config = dict(
    n_layer=13,
    d_mlp=640,
    activation='swiglu',
    positions='rope',
    bias='none',
    grad_clip=0.5,
    decay_fraction=0.652,
)
Each number is 128 + 24 x the weight over its row's rms, rounded and kept within 0 to 255. Layers, rows and columns count from 0. Numbers have three digits each. The size before them is the row's rms in percent of the matrix's.

# layer 8 MLP gate, 640x224, rms 0.0701, rows 104-145, columns 112-223
099:156126085132155133096146119122127118156105138194130128112176139118105140138132115084150118114138172079119112147159137154167079131174161118101130078131140127133110132131129152148155087152144110097091133167122129106150139147117126116097147126111131138133144158138121103148089123117160126124125145137163087157122125083189138131121122157115
103:134161158100070097112143116115102109127155133104150147114158134147157123168117162141160114104116152102131143138098132129092103118123097155127138143138117132142128153122127111146139075143140162115127129116194127147107119099139141136166140135074145075106126174127180145133093108108130118163121117092112107158097144108115123093151110104120
106:115139119109131129106140085118135089130126133097161146135133157161177115084117137086130126129150116102094096132058160162093152137109124113125103081073142093124132114146114145117183098126139115173098116097148141069114111135137124140116121104103137103138113130092132093147122083162135125116102132159100142111126131168125122123150156150123
106:120138109110117149104136087135158120141133078115130150143174145181144119168089100161100172126137163110139126075123145103121135115108119110125105127130117132086125128131168110135143121130065084070119146090139121101158113090107151114097148145175152111142123119126149135128155145123104112132125112120129103139128117092145156136144141127123
105:120136171135129109105130110103107165118119099120126102155083135126145138149115081124139090117160122132109152122127113113100121094111134154110169142071102135152130133126162134182143125153167174103117145136120137135104137106145120117124114117191125118157124157131149111114112151073143161109135083125137083126131167122135120123175101140117
100:166132126114092160126127135123111118132110121164100138108185159110120110133086101099130122118110140106090103139126115137129130152139136155138115132141147128076146104098131149166168108120091178092107189148160136140129124142129132161115171117092113144135122110136154123093114090154136111141134118151109140170121094120155151146149142129099
089:108108146109139136141141126087122107137118163134141116160160114138178132118170120127109105125101111106144113140152165133131140124063141132103126150157139152088114116090160128160083144133124127104127170194147150099103150167156127111122110163092151111130088133144135143133115131126134098082139139111126158190152151108117167126185128142087
098:147071130110121154126111099148138182143093099126125126134088137123152132139110156101105123150098110138115125149073136123136148068058105122096069097135119128125126133123135144150145163155148114133132132111201121105113121105163155114141137128140108128117100117154146133151150137131108096176130155091151151111175156121160162135127119134114
105:119151100110075168074138112143166092099110152185142129134138183116089096154124174156106176151087130100087144144132073165185103148164133167151139130130134098114113136126152105131104124135110167126115099130166139084136095144102125143172111124158102095147120141136150132174129094155103103158140108120147150131102136101124139141143081102122
097:104150155115132121128140171142100134126143181136117143164172133183129165140158144185124169121092183146185087084135120102154140157124136111130111073139170128106152141078113132137110119168142129117128147103125123140113079115139166091115163157163138122086174127147137115155146167095107118147150144134153153136111117079117114110114156118129
102:119163156070120111136086140107153133142114082125130149131127137085097121124160143115118157136132177149142156128147166139141134106078125142135129129127170144152177086112119152113097107117145091103102149092128159121179096115153148146131132138156136141149131096153140146138067128122088182142116110101096178118117084116107152120097119105102
097:095162156115107106111169144172145137151126129128110104081122114146133144120091137126100170098126087116119133132158138132157120096093079112157160101142143105098136161115133112133091171140107127094109121126106129126151152128131127130081133115117136083139164137121085129137150126144120154136152074146161135104150131120144141117120112095151
106:163123143150119137094137149109096176186110130130089157179157122114155138117096206132111132116117148105112097100120116116124096107122168196104137139110128093164134172090165137114149081139128147101102133111131163138124111147142093086108104131166135096094133146123145094146170090135122113103134099130111130170138119092086116167123126110109
105:111089108131127142106109133097093106136117121124132095140109132129093144151153130143088155120121132147084107155166120175137167130118139163135115100130109100109144136117091118133116135114121130085071126158112134096120162150124105141120149102114142123111120112115151121129167134145095123132190152129136169123096156169156155111088124151049
103:130157158093136136095106123103163168105115067136088175136111113139148139152137122165146096181122135080137163138121101143132155110111150087148123092090145137134111133104145112117095159130131137117137107111146110111134107150122169142177110189138118102098065127167148142102132143135126151133117108115172141103080164145112084109128113131101
112:148169098110100124108169090093100167110138096131159140181155098165150155145112127073127081128084136130101118136151103112102115105142131107112146127129130124115112119107141143172155115136155165142127155101116132101093113120154113131131121127121158127144152139155139111154131123103145133174094139128113081147154148078131145117137134087142
094:141137116125077143126087149106126101164114161082137130109139103117142141101162122116131124119151127099168121125117157147115160127098156126123136164101144122098124117090141135162124090159131118160138166140111118140121107103126138137150140092073144110116137107121123129139148078184166136112159141137144101165108068105098125151182127170145
096:129131108097115128138150140114165123167139124109119089107146107117133139164155109108150135109140113166145124113202175050156110131136164146185124172146127119139133170097075110119127097138141119137133086129118145148130140166147100131129113158132115154129138072140129124130158115158158129149144178114124155106119140130157134153155152089160
104:114086127142053125104123117135115159159128189130138152129115130154146104094117113105147140169140094143078128117104063167100176136099085138142146133132096138113128133138149086135074121123114137136122128096093088096096135129095132147117142157151114189101135101159150118150174122132131099187093124119110085129115159141153139154127157142116
104:153143115149128124122101096110113131122098169121126155177148132148108132122083142160122128107130152077130137147087103153103120173147130147100125115121120108109125102177115108138139098133139101106085162137106131141128108133131154159086155095126103090131121112100138101120154069164113142139101116167144102106166138142134146101139128138085
107:120111176142151124121122121116124126110131136183146133125170098116090124097184146166076152135129120090130142129158165132086125152102103101134127097126136156173149113115127139126154123161129126097111116089121143132144158159098122103126149163158122135162112108119151132151161119085124088071132106076135145143098167121151158129088126126139
104:149124151144135156114140107107073085089109142118113168171101099098132145164092124125142090104122138126113116140157111108120174128122127145095090144135134140125117086130105112090139162116151139162112105118149123149130145135153160149126104153153122125114147104106134110120084113131074130158124102118071116148148110161126141132165131141130
101:155132170113112111119154124168118097117112103119104128107149126145140173114108093149125121124159119145156142165148121094095116178104115166122152123099106125101101111126093132111139149172139091136101133130155086117089152154159142182103146134070126106103111134130112125140091120153132103127108129163121161111151138121113137117095076146142
094:168120132104141139067098108124081091132119122148126140149132145136129157143107132165149129136129142081120135099159141108137122132121122155150180107156138107142120098113114142144165097124128086149123109149115154104147151153140125114121163131139135114132137140181118129102129144127155152138119136115165115162098143144115118120127188143167
085:172147121112164119111070125094118136114157161133135109165154104095114138135076113173115166100151129144145130119118143132093110132102113119099131121116105111144150112123120131168126109114129156141118149077171126108115144099125117103156166143114065120127115134116131105114081161153104130150126168171134140088093092121103120144154150112112
113:132128196142123135116154104116091142114111093124118129110134145115145165144132152068126138132109069116155124139085141112152112127106119127125098108103165099159142162147129156113144132180159132137111127084139118136138097074150112133119132104096136117160079150157176118098121149121128137130130120154104146123113080125111084111118140104141
141:117079095103130154167144143090105137129116151116134154125119110149168101112129135154125136097098115136133119179144142137100102118117133156091124110131119126088144110090131177139114076101157144108129142123146113126139117142146113163117105123146138156114121125100153121155166123144099128140160113090076074146143113079124137121163115083111
093:122107114121132135121136114152136120121139119119124146143086126156137166146108097145161113175132146116115174123172082161140129141111111136103089124125107138147134166144134103113147135165094130109151122117142143134133153146110130130130138162115142144126094147135106129124146147160130085121077127091123111122090132107131148141155142138143
102:165115114117109140109145169100134117157087106123154150127142086138141131198117087133152126129120152140129151131126132104129080128129116128152108161105168123146101086109094162095144127175145113128114124143169135099134104121133123112141110096097152165171142104153141105136094143109152111095139155112082113131128093147144116142128136112136
094:102144126118116168107083121122158091094134137158101162141123096114145145101119083120141115126161143129136112098117157130105132156112117192130130113100179120110136124167108173155139151155124111156135115073119094124140131069075139164141123115108119137158114138149087135114122156119134180126125122175125111138161125152129125119153145135146
106:105151135137096160096163119120148138128099151101154151124164103099127160136059128111120179094132120149176135157102111141146137118139117164103140085116148112106128139134150083146135120122100116092062143124159152118182090090113167136143135123114123144134107169126140147146110163120086105104156147150129140141088146095147108127140132152116
102:120161084106131104108131106192184102122103171122108111098122141152105104127108107129096141096160115133133186137148132166177126097106115121088112101101054134156097124134139126150134138134109097104101117089142144125145145141103098098148152154166145160125136120133117152118151130186091115141123160104146102137092085113115150127111117140147
091:080133147136119110153113090155141073123135126107112130124145157109116105160131144152123148161116185133119099133094188148085100116118111139121101152138121136157100137169148140143114106129126100122114136139127111131102107099179130148121135130126091084129118140180104142140099130093158160134136137076113146124125132172114095131132104114140
096:099127091175081165112175112125158182143101109147137161138137144091150157094119130117146146158111115137117133133129120106164167169123107117146165123127141111106097131095133137142122124117109153130109115129095127108135093114114120088141100148082147151124103180185125165141142168150089138170104156160116157138131138115116175127101137121153
104:111105138123105137100131172120093156123101149152129130156125106095097173131163098154120149088098141123171172094172121147123109160154128142114084116100143122134128130122139125093120124147150108163110110096102113136124127131150145115126151137116195119158163170132138140127092120186116135124142125108169132176120152124127171125142187132126
109:155132122075126211121111117122090116135154140087102120155151149156120158097112139090093113113114179127162130111087097152142107159093129158148098128127117156131104097110117127109175106151076104146093123144128140121147120141138101065114135098089121156144105084110089118108147112145097089127170111119113164117117121129123126175162112123158
095:119110141164105139101112109135110140162129116104131118166129107161136148198124106110173135155148084152117094164119151127159130154145142097141103116127136031127156137126130133115126108146132118127126081141112119141117151135053141089142144168128147174106139105115155154108127130158077119131114110091166095136109156144166123112122121158162
110:140097147134046146095162096095133127157110085111155104100114124125131140155104153119104121124117109162148097132163102082163125111127126142179141160116148118137138132134129143108118129109166068139107114124115133157150108145161125083145111129117160140137105175131130116163134097115146087140105138140108097171154143065188114117107131126163
106:106095122123138138090146142146128146143135096131072180141129158179112139134098146143087188124081127119074156113111103147126096141112108122150154096111132136138088108115151128126110134095118141124123140137143128120079144129122101118152089132110145142128104150113165091073146134153079110114132140124096159109103158135169126111103130078069
102:103151146148112177100124173169145124146151195147121145126170164101144129123103145117133126117085089117143100142139157110124138117155094140121129166128108140131121167114145103113114111164124121114118161145187130141154193144067143108137130119089142133148129118151121111123093079133140118126117140124159129136104153155097153157126140143146
097:114096139104145121115109090126064126128154132098101083109182116209167157106144105140108122133110113108137129074131088115139083113128153124117177115129137105142109142156157092137149097116126127128118112119146121108132132155115151134148135154138096098095127128134129129140097140106119095166145136141141147113138173110113123126136144088134
107:146099127108100130118177140151148131144134114171104149137131130147145114113131124167105118097110150104109130102123122070137116135092144064138129092139126152116124145085146109125082167159142099093099106115147183153077129136084160149126128139153108091125158196097137092117165118124121087094142140172112119167114114113124126149127139123154
# layer 8 MLP up, 640x224, rms 0.0693, rows 104-145, columns 112-223
100:111090135150148140125161122144138168190155151074110142101110098098110137137128130147087084098116142141178140120127135141125114146104157147124165149158108133146163146157094150092143174161132100112132183141132110133137139106158099117140137127159122123141100111048077089126137131124120092189088163154162119123106171131124125114153154126086
102:127138139107109122141125082137153074122108169111134143144106158168171131137156127133111141148130167173091147145098070137098132110173129166107141086144129158118133159142097160129116136139112145150129095112153106153123160112151135146121105201128089114113155126132106113098149132129123175151152092130091160136126129130078156139132123145115
113:131092175126106082114117124124128129123125106151089118084127136106105141132143101126121120149129104152131111120133126101136162108082140173101175137158101113154114129116122183108157106108143165152132097088153109084123147128094150108136129129162141111099107130133124119109129182099114121125164104144088114149134135117152125123120148144130
097:104112135147166117130102121161123122123096100132165159092097126128154159150207070122179078129117159181123168140115073161142107111128124131143152154119129141117168102125146155110144111110149143135147109098128136115141126139139141138148142112103110145163195104101140111107070081175134120157135137132156112129173100121117130092131104133110
099:139109108117132172133125158142141153165147183154135094107090111105127187096107113139146100096141113176150125150161138101126087135102133103123136159151139100106064131161108121148104151160129092126136167134135115103087177099115117145127143110122156121106065157140139149082107146107143050105152155082152125127162155123164123096114114113134
094:110113128131146122094154129118143117182142153156152129142129138134101127153139130114128145117107154146155094141123094102097112107103135078149108089111136124180135127085099144137139169139091098150124094138147166122167181117159154119163138147131151121127131158109113117155117123107141102162108174141170171094096111161146149114145092150153
090:172131093121158099144126107094143128164167145153126152143170140077180136117111136112159128164138144137135117141168132113140155139175106107102116163115117129146079129141132087142139116103092178133160092143090143137102145142114130118107142172088166129076115120134125192135095167145133159145117112084143134130115165138122103148114144093111
096:156163133183077158124110113102120141101113136130127148152126096100117140113123133131126126119115126123110160133081155116129101144132098110073093158132163172141095118096148142103198160137122154125126118158104098151142128106135102074121180147128120117182153138152108111126154135172152142118122125118149127138086102141119132158110102168127
101:115121135074154153101112181135135141129146170145098163136160085094123140178122111121131126183130111134139083114159133139101134148152128150122179131096135120138114115132115141162106099160154169161127092136121118133130095150126108176115131123132118100174114154106066132134083160119113140115104100149083152105120097122160110135097147110119
097:133108111152134131134124157103087100112183146129088114120116096106134109148115111145133142121167149151181126138144153149146107118084138126134141168093145129160155131175105130127151156128135152114124123138104144131167078076142119146158142129133124149125153109137113133128136138127108078132102120139157122130104115070136113124149147138127
096:118145167129139130113136103121149154161132149146153121133108191174147113131133151074146109069116088118139107119122119135112124139135106136117118142109119110119094138136143095081172136136140140137115150109117131112133169140128107146134146136138135125116128180148105143130170106131120154138126155118148133156074191152126140131143163103124
105:170113070095132117116122137122143143142175130142164161092100099160102093155172124133106158183157113159123157140106113125144095144143132109176148132091135143134161122158127144155166191136139164184122136110117128126114082076107118102139107138159117146119124123141135163122109091143126121166105162122133146174115121123109145090159141124133
101:146129070117103099098161163135139155177105155172107172132107152106094099135135112130180129101150115122113134078135102106137126143122142099155123120120127136146124157109157081108117115103091205090111113098154137119166147147116130106120136146168123129117124129108109124127116083148131136119122123133125043162133104110115140163183124107126
103:128100134132178140157137165126099089123103156076123134095121103112152125103097097127114123121157130096103111096094137100148143124105132131121139123084105093189131132130109119089134175130152106126151139141090101121120121125113065124115123169168148100151131096086101096127109150120168134089154101154124110127115158127100138146121141148109
095:123132174129102121106154157164121166144141113150095101109094069126161143152111105157150086136150150103155092107119154104128146115139179133111103161112137152131104147085113121105115090164116135153134059138114137158086146101127104151103110145106122107095121123153123147120126132086120151105148116150116129112155092117147145111097112165081
101:122096106145123105133088207161132159170102130140086123156154117135155105114111149147067157102125131149122099136105114074130104117138146136141156090168176105129155116131140155126094151111128112107139114091124175090135105135139134159115142126148085136111095144141111094090130121176130085128115145120100133136137136102125113141171102159103
095:104123151158109166108132159185162135106136105127160129163099119105134105118150164146158168114112106095116101174095132121090085167126129140093126081148149121155102129137145122132101158094124102177119126120110140134113131102108165121165146096162139133114147110118107116108121103136107141156128113113120153102117157158132083192142112171144
099:103102116094094138143173162116121126196143128056121133132087129170093127155129139128118074097146092133130143122154146157159104159131112146106152138084166125118097157113136137164092138133148117107153145121102100157089154120131122124141141098117126148074095131112105144116151100127125136115097097133126101110149124125104120163165130102123
100:122096134124132147136110114146142146144095146161128115129112167139092143119105094147142181142188122129114132135110142084093177139109105117124152138118084115155136134162160129171135130103147124129134134100115122126117149099114144078121143164104157141117120119132079176132145106124107119140136102089119140150124133068157139143146104134151
100:162112111132141109133167098186160163122131160125119157121135145119135138103152106154162126058113135126156132140180140096125101138137129165106107099130171146123150166149119127115115164100145150155160116076101137107078107117067117101128153135143096122116120119140116157107134109155104151150098141173102111094127118153102119127112125146146
103:112131138112172157131128132145135087138154121147166151110120146109147118155124160118116121144128129136088091084112153128090125158117133108143122148134108110121138126111154141106116122117101129138127110127125141111119133124102162102124159119107120149132157087081150117124178072139123080114081154086136111147149155138114116132110089126067
097:132139114143115144125142188110137151122154129142165096132158080096142139126143097098221130104110123178124138140129128122119100115134110106130122084131133119130139095132140131120154163155135128156125139122146162093108167128119142118079121140152130099139132128143148105092137093164131104156137119113166132070129118130131166107074119157133
105:127120124184144137137150109129090155143142184189110148095106172105144124132142116143138112141124110160114138103128092127114118124145139105142123128159138171139147111137110110142109134134085149115159134134147161129171146152182102113156178114124098136125151114123154150125188139161178159081115149121197120135169142130095100114102134099128
103:155154100145146176125114134167125131104128154156135166141100131145117116126140103133159127125133135104158147086152083133163128165142109111114174113124141148111109137132130122108135098097146103187137151129146094135172108137119145136126157125182180104145118155174115173115183141120182137146097142119132097148112139117116109127102165112134
099:143135133138108154078135137100118122119142126100095144111135152137138167133148124162103154101133156127128149117107095131092125163140075128174107137123127127102148126088155075131172101163161107078078162157131170098099145140132081108107114137180125139157129122129172142128126142166129144092099150142170109115118129124122144119139136117136
102:141167151111119166118154149143126100154133110093138119103109148104117095125141089112126124122150162121138076094102121124162146152119130107137152147116184173096173136118116130098156172145138102127120093129118103115155099118142142140142101153135099167167125172151120134061112143143144147120117147143115125103139147172131090130103135109088
090:114094103076134154120112160102105117164126125119116202104115096126160123148149133129121138099118122122148110148119154142120135134140108144094148101104115103097152130106152163125115072114137129081099158111128104099138127151151127154090136131148148132119118129133151108148142099128094155167126117114096119152144113129125170136148137081136
097:086131127094147180112081140156138136148131104157205125133148130160139120124123146089117099113114140174131115129112124113137128149126181088110151099150126143096130108119122147129098145155162132138104130146172154108163129117121153116133150139119107161142133120139126105103166106123126148104126109150095126116159093118125146111169130148131
096:119065093164141133121119144126110142104137148122106108128108110150123128163106165072123120109124130156162091156123138136120152129137135122116113121130088144123146101105108154160171090143124091102131147076175148109183143119090117113078122140095141177120146124149146078163050122161155132123125132113136122136108152178144127125126110123106
100:101164162132145122122139120087118129142129125113130095129124158131128167102075140115139125138096087072138135127099147167133149140077106115128176138100125132104097084132148122101190126140095127138096121100134132119172168131137168102126115110150139132130129136167120172092162118136162107154095150109147128077154131155115151164129089129118
110:146155113165120166122170190133139122120096165092141104061131079103143112111086115071091148113135138138156105155127148158136109151159153140081133110122147108108118128115170119110099130087112152108127161151142108165161124096095162153101104110096144141106129126132144129143127110150083127123150147153106131122144137092114145113140139110111
102:141173135142089110109065139103154184149113131114123121108135130153122141118093146160141128143120163152100163141124177118088111138127142189131147152130163135164099100128116132127165131126119077141135175160106151137114103139172126113183179141169134120145112116143124094140136132114173146159137129134141112145163161105152131145103144125149
094:107117174123121154135113131144116151124190130125091080110072112117104085150167138119102172141073126146166143109096129117094083071130131153067145130099108104129180124136121130139080115146152112103094144111096140106101121118154138119109113155101104113133110104144117111145092153099151130145141098127149144120132103119142098104115144101113
097:111150132135178066133079075139133148091143139158097106141145140140106121145112145113154132096148162090180130133119130145128083122148131108161190103182134133146158181142161109123130103135104135126138161141137150076155109147133128179101127144146111115183147136114076135123161129127128113129137152146153115144124147139120117146135128146140
100:148161133137161132111148128117159165174139143116174172133172160156155116110152185151113116114139122092137143135137102107132166107152109150113121125139153130140091129113125118168140160148122125096126105108141105107177102151125136124116129157165148119118099146130150131139148082124110133152141090112155097103100126099095096129154158140131
103:138166145126106129132118108076158130121107100174115107096130146109113113129135138122115115078156137161124124124146121134103155125160136161142140142128152111114121116110105153170128105137139086120123111143111167137127100120102109153135099132068127145165106096114175123129144121109116125103112135156188114171126142165129109128151173113157
096:117123135135126122101141152108134158111164156154106093156103137089117143123119137111117124112124132157115163141134169152134103120160075183132107168101080112096124131108083094129098113121091150114078096157172118083165111124110078128131138101147103096140106161109127136144132103128127100149169164137140140120139120100136115150099096129126
100:152100139097107152129131133114144134120109143140132115081104125117118137129096124110158181154097100142160122117155087161141127119078095118155126141180129093141133167118123144098115108118142092079144129109114134180159141126172088092111115114143163146114127157112086116138131093170141157151066072126136124141144134123204109136107140121083
102:059122154112150150121149078151130184158147156152132086153153141128135138129127119150161152145120098117117138164128118113111121148145068109165133129146102139073088124145120124165117135140085156148117140121133142123144114126131118124130100142063126131123131153123160133123101132164125169147140120122115138158112162137140064128149109144096
098:130116140162143117137107108061071101094112126125113117141108145130152112148143063133175131142131137129106140115128125163136128165143141161126073152148097118096138137124093147148165119146147075134152157121136154134119105107166100155147106164148134154147164130104125124120128128162123137132170142101090167137117119159138118108151150066103
095:110130125160144138131131163154098179140120124093160096151105088073138118095154133130116117099158084152136090103102165107106094152135174175090093124134148127129162114134096138139073139121117111159149158115127183137110120143086159091152102183136138116125170103118085158148098127107121132156153148109119156098128126134097129120150093120157
101:135063114135160105112101085115125100099109150160137161112145140172106150164127152142101104150111154108145078092108147154115122111134131142164133082138160100152146108103078104151120149106133112122146130139100113145122109128186127123100107152144137091136109112150099085112144103111119098149091143144133117118138134121153114096107162124166
# layer 8 MLP down (transposed), 640x224, rms 0.0684, rows 104-144, columns 112-223
102:126084145130170145121149156126129119109138138113163085119096125109122133150128140176170146144170147131156128117133125167132147170116120191157110090124131089158157144126138119134154164121158109123108138085159134131136124178109126182126157143089104082124107141094113133160112109132127153091120105132125126163124118124082115147132136105130
105:134151148116158103147119149130133181093150169138150110074117122122144131130083095078122128120117150156109119098171154135130193150122150083126160160183144123133136143156072116168110144106093122171118149123101133164104134143101105114154130155132156099126133124188165118142122129115161130156127093096113106143093101106176117134119145091150
109:115131123109161123126130150136171159092136109110151122150159152146163138113184134100135123114142104119127144112113141100145127092130134124094157113122124076126150113089088160104126164113139098152107134116095123102087145062123098131109137128113169114187101124120155127104126139149115153164144174134184133136134136127105117108121129094106
097:145097157154138144064087133163121119132143130095120156107106107127143113109102128087101107164121139136123125105118145124141129109111098122165109133147082121068139099140128112092128109123168131173119118118167144136169105133105127138128115147161130118154138139142140094126096151135116092172147164115132155124110169087099178146165140126122
100:173122117151095162148102092158107112133116115137115105104101088112118113149138142107154114128147130140066101081142138123126159148126116134129114185063142110108115158099151095095123120135113138090097127173129125086142105119113122138142129099146098138097141165105094130150130153121105180124135144141126145130151111107135168165111141118138
097:112098117089111103105123086125136127145132138130149164132086115126097139092117092158148149136148129157120103151170086177108138122125144106138145095128158108132130118136130126101106103090144112150171103137137106098134163121101155111148182113125130134128108155166166123078125133111104117169145078098145181164068140114128155120135174109131
089:158122082146133102143126116157163143165128086149122108090137155110084137113120150107099121109128089131140110144087117098120127101137101124118142093111168125119119142080131123123177115146157108124132132097096112174120104146114117147146149150129114137124172136100124107173098141113076124172127132164124123137103126081135131104110128095167
100:142141106140112109082119143163129158143094131112128119114140115105157104171157086111135142157143150143166121116101110103104114121089084112088128098158142195134128091140179161119124150139110126152143132111147124119130162118174110122130147154120081119125054137111143113129117123210104110133103129125105141079111090127135155119127125118107
103:124143133108134112172130169117099091100125187158125161131120148124134158178105102096100166132113138126125108123153116132142109143166130185140161112108111108102138182144124158138097110120134135096098122133111143125121123146113091146121117100137126138173135139110168124081127103138144156116137155084139144125152122148133103134090155148138
096:133118163073133105095108083170158154115054120115150121139154142162099145153139161131135137102141154127148115124134122099118144115140170153149142152111112152137176126123145133155081110090134121145144116151176125137101164111136131141126109118156161120156104120092135114126119132148165204096134103144094104102109144153159106084150139127070
100:100180086109155115145129169105120111160162101140145161137111118078124131125122145118112177093165141144139127110112187111135127108141145140089131117150170144111173099107108179141095128115150093157119131107131137168133101118143127118151126147154112145123159118190130150128069187130147151133140137144129169120158086140149116162122101125114
106:140135137160132112030133139133117116118131084101150099149112111166160127134121153125110146125137131125149139094160164096140098100119111142126139141106121117097100141119144092125155143101107090123084142150113096115116135123143166114127134121161155148126140128105086158083125096144107117170155126108156158126110139155094155114160118139134
102:123106125140139120190139105105087115118161135086151085171107120183148122112098139142131077102134077134121178131088183126136131106114125105130134121143072115155104136140102083154165103146175108162140101127147132116086125131127149110143162152118171131130133140154137127098156116111122090145147146171116137115103151146143108135123174145144
103:128161117156117132039098126130122087117149122132126173093150123138114101103136130108108154136117132109142148128109137115090105143159121146145146116160146174147111133086123162102098101144109147132139142114071140134126175110154132147123122133122122090140143111121142122163109147088144141105156108139127098123111129153071104122124163106089
099:109144110137124131130134170126096108127130109134180137138096087156115131149140159106092161155143095084106123128116151083127133158137094116103166166083116175121164133156119128130138134120131155141176156141113120146122169120141134140153139145170112109166158107094120095118136147146106098169183087119131119131131106111125141122151152091124
102:134080114111105113141097121108154148112107073117122103111109143095119111161142160128154084173116098148112145113149177118118119136084158151133067132090113110188112130127119113130156109183157141120164173143145148143131117120094121110114134104143164148132118107109171102130127104132088165125104124134128122114114105132141135163144127145137
094:146153097086133127186109109119134110129105116120096147111112133116067137111161145146123113112080151128157084106102117107114186148113112129130132150121097135116123114124159118072119113154128134124144143159129128110115108127140102116081112151142117116104102142117155148148147164137121132138142128134125133164140095138099169114160154097117
097:147108140195146149121103120118184134070100124147148170139160156139165135119140127130142121148131134114134100138100155110122144107131172129136104119129118156142132093122151144110127106125120160158090099157122104118159157079125138167151124180143115121165132177148093140080165133131149142150140138105111104152132152166147125132065119152152
100:146123147145134139117116124144129104110082067096124134101115131126118113130137091167171142139126138151214148128183153092103115124091183154072121107123136160102159088140133133126135116118128139135104135117156112091138178130103140158096114127118114103157124184141131103118153112117105144123106131114119146098171156156125175175127094175168
100:173111129126067123133128115137145093087144104128112094141097155129189111126146162104143139118119130094152107125139083124108117123165080122131167138145160139098086126151163104124183159135135123147156098122146162094095132102148119088159160114136129124179126145127145147184076107139135103115132170159156143086162087141139083125109143099102
103:126142121148167111136111119131101098093099160150137159156159156110083140106125146166062157116136117122122144124127173118118173138135120100088148138105114147147118152095143159110076150112107109109121138101146157104147160143094155139114122118128125120093106133084147144124166119082162144105164132103118142108144104141130167175052110148130
098:128133111151120088121088138122148106110119156168131167153158125154146089136157160158144105131134139087150133093120117095115106116121139152094136137102162126127163137119092113095140196153103167090129137141165130089096147177122129095112147077188150175091156103151150129135157097110132144134114107101102140099148132129113121103129116119106
105:136150128173150130083156188086182119142137168143107105169158084089115120125113114129159124126132136152122138135135150123128129117142097111114123150116195158103111093136143165116083121112081127155098102086139106161188129120094095139132141132133127109164131132145131133124109158168101109098137138081170116153111080145124147172097093159139
109:118133118138097129185137117119110119138110149131104160099107110146109123138115133137144142118124141129154126100125108141168099172136103118108143136124141113093090104121126136116112112109135128074244114126083114127147119121092134129151110114196145157169135125163148140129148136112147136120094157104112100144115106068119115142099117105147
094:164114141103179137151093123080130146108163167142125122167136100102105124138083097154093148105135155129162119112114128164075143132103135150091143144129128111134168115154107133143117104124143140125173135104131132116127117120133119120092173161111116146124120131102123149110093157118114133141116152142140137121092069128124106161167122123121
100:146118116102136108211102137115104138129126122150110134148078129151134124125132150110153118112140124084126116153164133116105103141131121101153131141128147107122052124127145156112110126173118136115175157134117122144138154124081125117101118090144170133143091119173137189126119122146150170164117172134164080124116123126138120116138093127178
082:149155137169117112119127069137135147108148117163133058165142159125083158150127117111151139137146137129126154112131113146150153139112131097175118158173155146180106144147129119108141188127087120165129080112145150135116141125121136090135135120115110111145137116153132142107124143136140109099124156128164165129122145150155113112073122162132
096:121124138116171137113102118166094136109147165164105134144098161118116097149108090121137110114148165143119132121126126165138107131114127123145120128147123161155156162118142100145110123106103132095095133118114138086128114162104127119132147180155065110171154147148123157112125114143100171130159127028115102174126133130123129151161090130126
094:135091132153101107173100102174128110136107156083118155139117123146131160144093097111082114116161136129099065156093103107135140141124142118128128139124134104149178081149113062135109118107098129078136133116132148139127095120145130100130112120126112127148107127144129125106142124156079179156166135090106147172103117124110103120114112149138
096:110133156135174099113138135113093131112141159105153077124110098103162116144129081114126102096119096121130138156123127138133125107145138163162117142100101156136116101176124121146182118126115096132092123105122115121133121108112136128115141119116160126140112142139145135105140147086116124158138123150159122102173133141114092126123132129140
098:121141103138143151177159182133173163118128128116148161093106139104105110101116122093117138072141115122148142124143104154127090080126113126097122101162161145160103095101164146157141131150124120171113198110091125150138115141142142146150077133114154116157123113187138133139105091114150062171081121142090130106116148104123139083122119132140
105:138113120111119110150115161127143121220123196165116137156098139099105136144102123136143133100120083122124172132132144132146148094119108135125106122122141127098123143136111140132136099152167140069138131114160167108149153157075124118138103097143135137134154158154129151119123172118148168140104153151120108124095119079075133156119133076151
094:110122109111112140132077113180141113098100173155131141131090113128117126096185099117127146108091099108139165098129131108128137124113131094142129099135085148116128143163108133114082109164105136093094067119107118121109181165169134125104143131120136131143119096124132072111151078147125104107131116114140140104150133136109110159125143119149
099:142111162147126136119094133154134114127138184125190167127121124110127151098118096145115143148135136101113112107121112111128137129122120145163133130110164139131162133116105116122159122103134115142118144105129092129165138141154177113086154126166126135143147075102116075134140130113113120110132121149150151140088142117093130097164193120154
101:100128119114130146051082167129100114111131169158105136109133131088121160102144168190102148159093112087083141132132113151147122120139128118109096075140090132123110110151174135102097147133141084099088097127125127146153147157111110121121138139176115128150146111122143173120126109151148134107130147097131119135166142171103169123153136098142
107:068159147143166151071130131137171142076147176130121117150135087120122127089126163092141148102136110157121150113168105158131149131098125144103136169152152104129158118109112115124090118128098118119148100116174154134143099125141119131118070113121081080172141142126131103100125154101127118106166153161096131139127127140098094134098110136150
098:129097115080138133184143130163106107118128088151125131164104095120131147127152123145169126150134126127126156099121117139180160129122156125170148135119112161088108136110089077143136168082130146115114118132089129151100110125152143124115123093119132143153122173156113082143134127097078145117123125169110147129115145122036085131118137120167
101:128102125182132144193152123132129153136120099124136114136160101107137109097117133158108133084121101122169109139119143139080104158162086113122061110091082139142150112106140113146176147142133116132169114091128133092143132111177155125118152148101116157125111148131148150149115152135075175156160143087154143163142120093119141115115114154101
097:105177070127132142114121112181152130181182111084172164147125123120139106089123117075110150118124044151124170106112114086099091145151120084105138138110108136136157094124146148168111138130100124139095144088158137109120098160121163114143101104112124129113147134103156115123160154151130160139110142132080125085108131184128098132139120142130
100:123115151155135147141151103121128129087110109157125131171141151133117128103141132156159140095137167105127138115111133093135136092110088124122127128157113129095180116121141126125097152145117104138128172113129144152105178144200117150117109143143146095138087123113084104097097138140136077151149162134124145132116136128091130164118082116127
099:125133109117137134156151128120151109131167129145147153130136161112094135147124140148151106112169090076149166144142132143171124120155120108134114125119110149102119125109143131143157153156074109097126093132136099128136085102101105157128156047140141151147107123126169139083126126129106171073124110094149117147151099152099068099089165134122